Part of a small language model's weights: RMSNorm before each block, capped logits.
Each number is 128 + 24 x the weight over its row's rms, rounded and kept within 0 to 255. Layers, rows and columns count from 0. Numbers have three digits each. The size before them is the row's rms in percent of the matrix's.

# down: layer 5 MLP down (transposed), 3072x768, rms 0.0643, rows 2491-2550, columns 576-623
# up: layer 5 MLP up, 3072x768, rms 0.137, rows 2492-2551, columns 576-623
down2491 089:123145147144194122111138141105169104137123114122157168140055117136178186171158106136128180157152133075100112124136148172178130123132117143169101
up2492 099:106138125166132109107115145136135111131119110171130141137138145106123116077108150127101126111095114118125156099130119121119098109115127140151129
down2492 098:150126097149111094122131157154130114086141142143108181173103129121131120085116146120102121132119107164141094123125132117175135152093152120144124
up2493 096:106129107125149113139101066134129121099156137121091097145152131097099122117111129155136151152103078146180100126096139122154097166143148100134122
down2493 096:151100109131128112112136155110127113137127107145123114138131169098147164164128127098118146150152106130139110160090091079122102124120172141130109
up2494 104:124125148184170085142108136177135155095139156084158156121133123157131160162130102168168093093133139121135132105148122145136161093106155139138142
down2494 102:127112114137126123161095122179117104087117091114121138098128070129127179119117123144156117162111098142080105126099115157171114139176168152171108
up2495 101:149117142157136108106119129110097140139132135127128172139124118069122117086070092141127143136142143148118110139137122126105130093112137124128139
down2495 105:144125096119122123138118109121136161125143121125139130176116128085138132126077129117105143113130166141113118114099109083105109062145144141125125
up2496 103:168118133146123094111125145159123130154156120134107165112109138100167134140138063122116120152157135123102122141101139128136097138163119161131112
down2496 102:137134102120144107102141108114116052158119133096124118138102184158104124114120145149124125151117117133141133144114140107135112136152131154081097
up2497 096:121176129124123121133145132086077167121152147101113101146148119146112149146109097118095114139093088157144117136119121161162122138146135139173093
down2497 098:121136138126103118097126105127128140129148132107127150121087080092158122155118142158105124177148126109136148109124146119146109095102059146107153
up2498 093:121149111133127119137130114093115103102106098100172162111121128144098114153099125148122129125149115130144165166142161111095132102132135152116125
down2498 095:188175107129086172121128155156138115107085089099138132129143136124090104079114155178162078148145119153115104112139133118099115108142089103080152
up2499 101:107091135090130136129148119149169133145113113140141108127104126139086089128124123101127146161107122099116155127143140109139158117119115127114121
down2499 103:117158112106108136140108147151119145130163115129093132134106095143118136117145149141143132159095123116113154103141145104178115141145121116099161
up2500 106:102114105157143116098188146132146122122140131126146114111154139139165126143137145139167104107150127125149109084141122163138150129161160085143132
down2500 104:118122129181122125084168151102115185163137138112116074158082111125135144121137150134162080109157185138149139109180150116143141132171143120127135
up2501 103:109141151153163162175113154094181105174147139110162114123115127165151146106148144110134126129145080143108146130174145097088135132121096111125123
down2501 098:140149113101126145085091125149162133151110146158121108113123118162115145147131131177130156127121134136143143108145126138114165199151151130163140
up2502 102:135124099181128156076149104130114139163131101093106143139172160134151125136150118108132161102198068147126127101141131110167148101150147098134171
down2502 102:127174147167173142142143151092123126104117141108111143155114160159130135131137121143128111062116118098155147127145132158165156080097147151112159
up2503 100:116093141162109125131130115117098154132163165128154122130091122086137153125116115133161129144133135098148056147143089121131103125114154113115124
down2503 103:143167154127122143145145142107150114130175141143157105140147129111103179111117133127103117125120142127146112160133128118088156137131134171142149
up2504 099:144117151144134152118127109164149119124137150130164135110077103114155132105143124145123174120108077139112122100088161163099127094186103132121094
down2504 104:058112080099113126124157124130140107083154126168137158093130116129082116149059147119130154121118138089149133116148108093105147124144129117143125
up2505 105:110120131139114122092125154129124112073163114113135152120116105176116154117123151150111136123112111155160125106117072124129144170128101111146089
down2505 103:135136114153136145161154134095100123097152103136127169110097093130117100099139102129132132092122112121116097162098127145109145165104114053113147
up2506 104:115117168139142144139086104114101120142163139137134181132112151164116106134183093128113125127134127053147138143084125143112126142184121145119174
down2506 101:148134123114116136128159141148112135150097109143095142145166122133151138099091145098133108110137138167143138150116131138122123129122143131086156
up2507 092:131116113099148127111133180062125104075160096163091150154148161138153136141160160140162112179090103093129168141133154159150123168119167131091142
down2507 097:146130118103138124093145110174118138164121097145078176149107105132175082131134152119130127110118126133100129156129145165150137070101131126144088
up2508 101:142132129142181117157128120118149127127152170146123148102092123091109131174147150125125074149152130152127120107107106094125066121154151149144154
down2508 100:150124112124142151155146103109130164162135158141143174114115137120085150103151135110105129144105107152126106128132116128086154150110127112107127
up2509 102:114151094171113131137110124087109150148079121135148154142114147132117079178098095128077123119121120098147164137140107086103085110146145099107129
down2509 099:174110120125138117111097135114178134108098172140131145121090167116115091125144068156138100123193123138139132137166100165107135161144126125097122
up2510 101:122131144143068117147169157140088157113124116081203141138156142120131086144116093124107159085105153090130150129145133119153163139169171151142135
down2510 098:106118102111112127139149195169113098110147153063179109141126108097179140096136114141097121092105140116113124109103125123136140120156160162114117
up2511 098:160115132110152117089114114114130107135103189144131125136120119137119081138120109087102181163101152135148150165147106150127106144092123121154101
down2511 099:153096058134071087107121086143135079129138117136162156121156116133152177105113133111130090158126187114151112128096111112163135101151087146143104
up2512 101:091139133109164159120138187115119161099153125103127133078122127146144120149138100136153149104074144132143158129130106132151179105152128108113099
down2512 097:106163101151153131122133174152074155106140138102148148091121152138110120152095103120115152135113120139092138167130119091127156114152112141111079
up2513 102:136121153109140092153150085143131132118136064144104135164166151114140117165118121112124127156151126136160149110164113147149107152162124137110158
down2513 096:208115047155069095139094102143114114145102128124153142124127117157105159108121104136109064185112141122154102108095114157129131120157127122147151
up2514 102:125129099148137126119121116118126122145118105117126130092139085142152146109108153113156131139140130132091144139172115108155135100117166109131142
down2514 106:122147135178125145121151100165123121141116138139124114128158130130120133122127141134167125148156126174103147119210155098174142133121126149161115
up2515 102:112159137155141152143100106139112119109141085167101120130126114105137140117109111123152115097136192135125114106103132123132099104108096148155140
down2515 100:135110125157147127155168104144158136120142129164136155128148143119125163085105137068147114135094145158106103137139136131119135102077140166180141
up2516 098:124132177142102113155096133095150112063134151141161125122156163166125168148144113144114121153125086122131132098098121121120170101137122158103134
down2516 099:125141113151069126120111078114155152084138158180145093143167125133114179150123148139111144161140128120092143124153148158117133136126129166074128
up2517 106:102135144158076114104126150133122057119119136139126088165142145152127130109125067114099151150108091123125122114133140154089118075142110130082103
down2517 101:131157112127137122088122119111120136118113118130142158106110175127117151131127102152107116177097147103159111123114142124113112119127179152151143
up2518 101:151096159113116143099143164128132114161134108111148138111114129106122110099105088121129113142158126116156157112135099140135073102142155104163152
down2518 099:091144156095079163120106124157127166165107117127135151132131117130115103059101102110148136123118117112097174147099125098156124143138067111125116
up2519 105:110183126151131183139124125072101112141136120136127132148138122198085142134158108104133110138161129106142129137115120165140143118120132105157152
down2519 104:153098098166137120123104076108148145135144145138161147125142139136151144092149124110131160095152082114082154156117121163149152109132152137088160
up2520 100:157116160147156099148097137126113157163120148089135149134133098150147121137131119100121112145117139131112103176144112127143125135115116141080108
down2520 099:146135141144112115191151168140131120126106170099152151140111130089140133158070118085179156128146121107126117197134085143123120119056121153122127
up2521 094:109128100106122125112133111114069107125128158136106140138163129144146134124103153103122086145186126124111093131167108130102127127132150129104144
down2521 094:120129101135148109108131129171141106109122116142137149133111183112093084113114118116117126115107105128148116107096103106113101123110169158117198
up2522 097:127133097159110143113112102145128122161109170118160145139129147155114127127102115139112147125184180107116107109116125111157168148114126116137122
down2522 103:131159142136089173073147182143122127128167123084141138108067093106105125109152082110103123101130181181129117144138149093145117128121106135123112
up2523 101:128148088083186153094124132132117111086110119097146152153140086145114126094094098132155133123100149167103164157151157145100113081137124131127137
down2523 098:157170103110162097216123156151111120108145141116133110132072124121060147129157146116170145118131163118158092133159124116129089097106100193156134
up2524 106:097133107120124090125143101136153146097103111126126175162110129138145097123100112122105094118145140145126109119091129164126102084109128123134139
down2524 103:203143095138128111158107136140146096118069127131157158154145156099154125134102143091106100098150118096155117123126117149188070084126139118122106
up2525 090:142113083101138136154152079147127139140085176138132105124093121138133140126113120136105082112135121113094114199130142112132083114163118137114116
down2525 096:150099160102138183112129115113085147205118122124136088107107085132079148168155138177113098110132141126157107112105143105125116130129121129150145
up2526 106:122104163148126121137140123103141082142121134126123149082138106132114096084156147127130078126142150135142113126140139112116139144143131137129099
down2526 105:130098139132089105169134167143092150116123120130141129093112157138131113145118115126121134111152147134144121136141134145105175135108114190160153
up2527 107:137154100137156156146101103152051154149136147136147143126130147122149148102151126111171134118096128133194138104112117149155073127146082117108088
down2527 105:137113146061073075125094103110153146115146160138132156127197125133139128131120121103156147130141158124129144116126110147152100146123129154128097
up2528 113:200107111147140103087106167162140150153125119149120130139094118131149161143181103134157135132148123114143123132105104128136141126168126152076141
down2528 109:154126142169142115121112129138131154152131124188111128112099117173118136123135117159138148121056157121174137157114149127153155126159139155070150
up2529 094:141132107119153173143080093151104118100089110108160149174108136098122093143166129154118176140134115125149117153150104113122161141161133157118142
down2529 093:170126173133169111160141135131137105129108099146134123135094107116142120152080088116158133133157129134181083104137157129110097092146104144135142
up2530 110:117105107173114120157112080145102131175144150142133154076142132142104096148116125123107191116104151086130127130145091111140160138127122129134117
down2530 103:149142118113158132117132111159144102139099130166107144111160092124147127131153126128166135147143122110107123168110141168150129115182139110129166
up2531 094:129100123138117177149072131113170116100117131140092147123135137133107168108145132138132113164113071116145159108121140125128111111132121113138146
down2531 097:131140107135131128142100114132108183161137146108147143143124141126130124134143142164161161136093148118108167158062162114103123160084077136119117
up2532 096:139096128129120095129173149098104104113127121098136091158101164129100093143151133130173140131140152130145132145107135120132136139166117131126116
down2532 099:140101134150105090168156141192121140134105111115153078110116155136147098140175135092108161137132103145092157128109117094138129118124116120173156
up2533 102:130130145123145093135118108153130107141106122112164103121115135115163092116130110126171140152098169107139129121140113122058127110082111129117113
down2533 097:129109114145132133109096149148119132110106170139133089120138139123121149113095067118132175161128135145133121124148121094115101162172147132129125
up2534 100:129148167130091122127173148136167114117123081111109129154157109102096123132119119126171098131118102138168121111139149160119117122122132176107112
down2534 101:132130146121156129106098175110103125112108149131088154135102116091096106119097141124154128148143094119147131160139150148119136157173137151136112
up2535 095:116121099122106083144104116133171119153092146122121108118164182113136166132120148129165135150109149093151084114130092123178127124168071155118152
down2535 095:134125126130160113132116130136129139136126126117101141133150085127150106109111151144161108127103139089125083160106142117140097139141086113125133
up2536 101:089087164125145092121149107101164096125125118123099094175132135103104118157117139140121195140142121151095137134126098125113098110156145143142100
down2536 104:123156153141135102143136114123152126152121129113134079113140147149094140101142125166140109109121145146160086153148128108129169136203123164149127
up2537 099:107130138113170117116144149137089160115130141133097107158114106125092167131154144101129093142132145106136126150127133116152096115146126079137145
down2537 101:122140164127133167135126132122135117123151128153140074146138130136079142101205117111156117144141140132138136131111111118133143132115127102129096
up2538 093:126150112128133135137126143142150150123100126097117121125139127130134134131137119102106110152124091103149070145110153171116140108136152092115111
down2538 093:147170116126111136135122146132127148122154141111174111103152116135118082166160104107152092130112097139134108118141107125129134142160096149128159
up2539 103:111145136155139159171134126108129121133116139162144139132120107147134142153131121154121137155142127149141143115151097143136107105169142119091172
down2539 103:119092091127140142128133170129103133130109159159151115106115181120144131152131145112097120128155192116124094128098111135150137070095107102096145
up2540 103:180132079164099162126151099126104148115146119104193079160142139125158136084118109141111100113152156101169140089132096119099121090175112153154175
down2540 102:146122118166160143151138115151138177111129146150106094166141149140125102093121118142093107107122142134118115146107118115119140148176092128151121
up2541 102:133139126140204119125127124120071137150133087131119080107121109105139116114137090098150128130078101144084165151110113145108104148113070148133179
down2541 100:125097156127125188083152102082136138085100115088124131127083138087111116099160110155129165070136122133095137151105175156130117142160147170172190
up2542 098:112152144166157125134153077093114070095134125132105136130161114153106113144101170143104133099111107118171100099097081126088066164138132156146098
down2542 098:146116129140161107165136125132103133141093103111147127120140115149109175104143146126070105123111154123113099092106122129117116136124120131077075
up2543 102:131079120108150145114144122129128144105135121127100145132131135141101123111099101122119168127143139127128135108151152127184134098120125123102124
down2543 100:159182065106135141141152113155095087120148124099143148101124195125157152133138161127128128128103155102104117148120149162134137144118138101136102
up2544 097:092154176115147164146137131126093146119088128131126112124133110148130079118153132117105098119133166151126127123168125150126091160144127135152092
down2544 102:122152110166146155130133101091151094075137145133127121138133122106105127147153086128139095184126112127133152125162153152122133132146134127099144
up2545 098:133156136073111109172149124166164146128114137136175155101142122102143140131153096080124138131125118147141131110077137164169148089102090153143118
down2545 100:168108135108149110145191128179133174162132139150135110152104093117119160143124114126113114161117151140116116129126087112117091158131131134132166
up2546 100:151110133156101139129120138137169097120082114137135145104149120093124178138150124124143133137113134082103126140116102141141127123095121143122109
down2546 099:118132134104093105101136099139149139176136121129085106138122090097147143123139151117122069102093149114148099114100128128180147106104152105106142
up2547 098:145119118090151105114129123111158120123140145121116121123097079093114139151115149134137171127111109106182100141146108092145135159106168121092139
down2547 103:116115138142132117141150141152131151129101151169117145128113128132147158120127112136134119110153121156148125146122144139107117123140138149065117
up2548 110:123131140129146111090145127155189115154086109149146112169133105146144095135119098134182102132147158134128115145136123123143118077079137142116117
down2548 112:146159118117150116150110165087099149135106133161141109133114122130142116121133122100144139085133122131169115121104160108111114159154155172122153
up2549 089:105124182115120104137101107130119133146108140106089078114144116120189104151140099131136128106145129152154129123069139128136158204112116131120179
down2549 090:179140090158112143069100119154150149137145122124103123103131128138155106129131128128125111122120111180123123155111146108145116167100147089137146
up2550 105:126108101115142130158109156086153114131144150136111136128111127181125099090164119138138110100156133130164058174078108078139155123136136115124142
down2550 106:152141162126120110163125166102134114119105159108138082144129140117087140110130106103135123080139098151197129134157121126214111115124140132127168
up2551 096:092089106147140155115148095135100081128111106122098098127092118126128166146108122106113132143156122132153102118130109123120132124199117118140124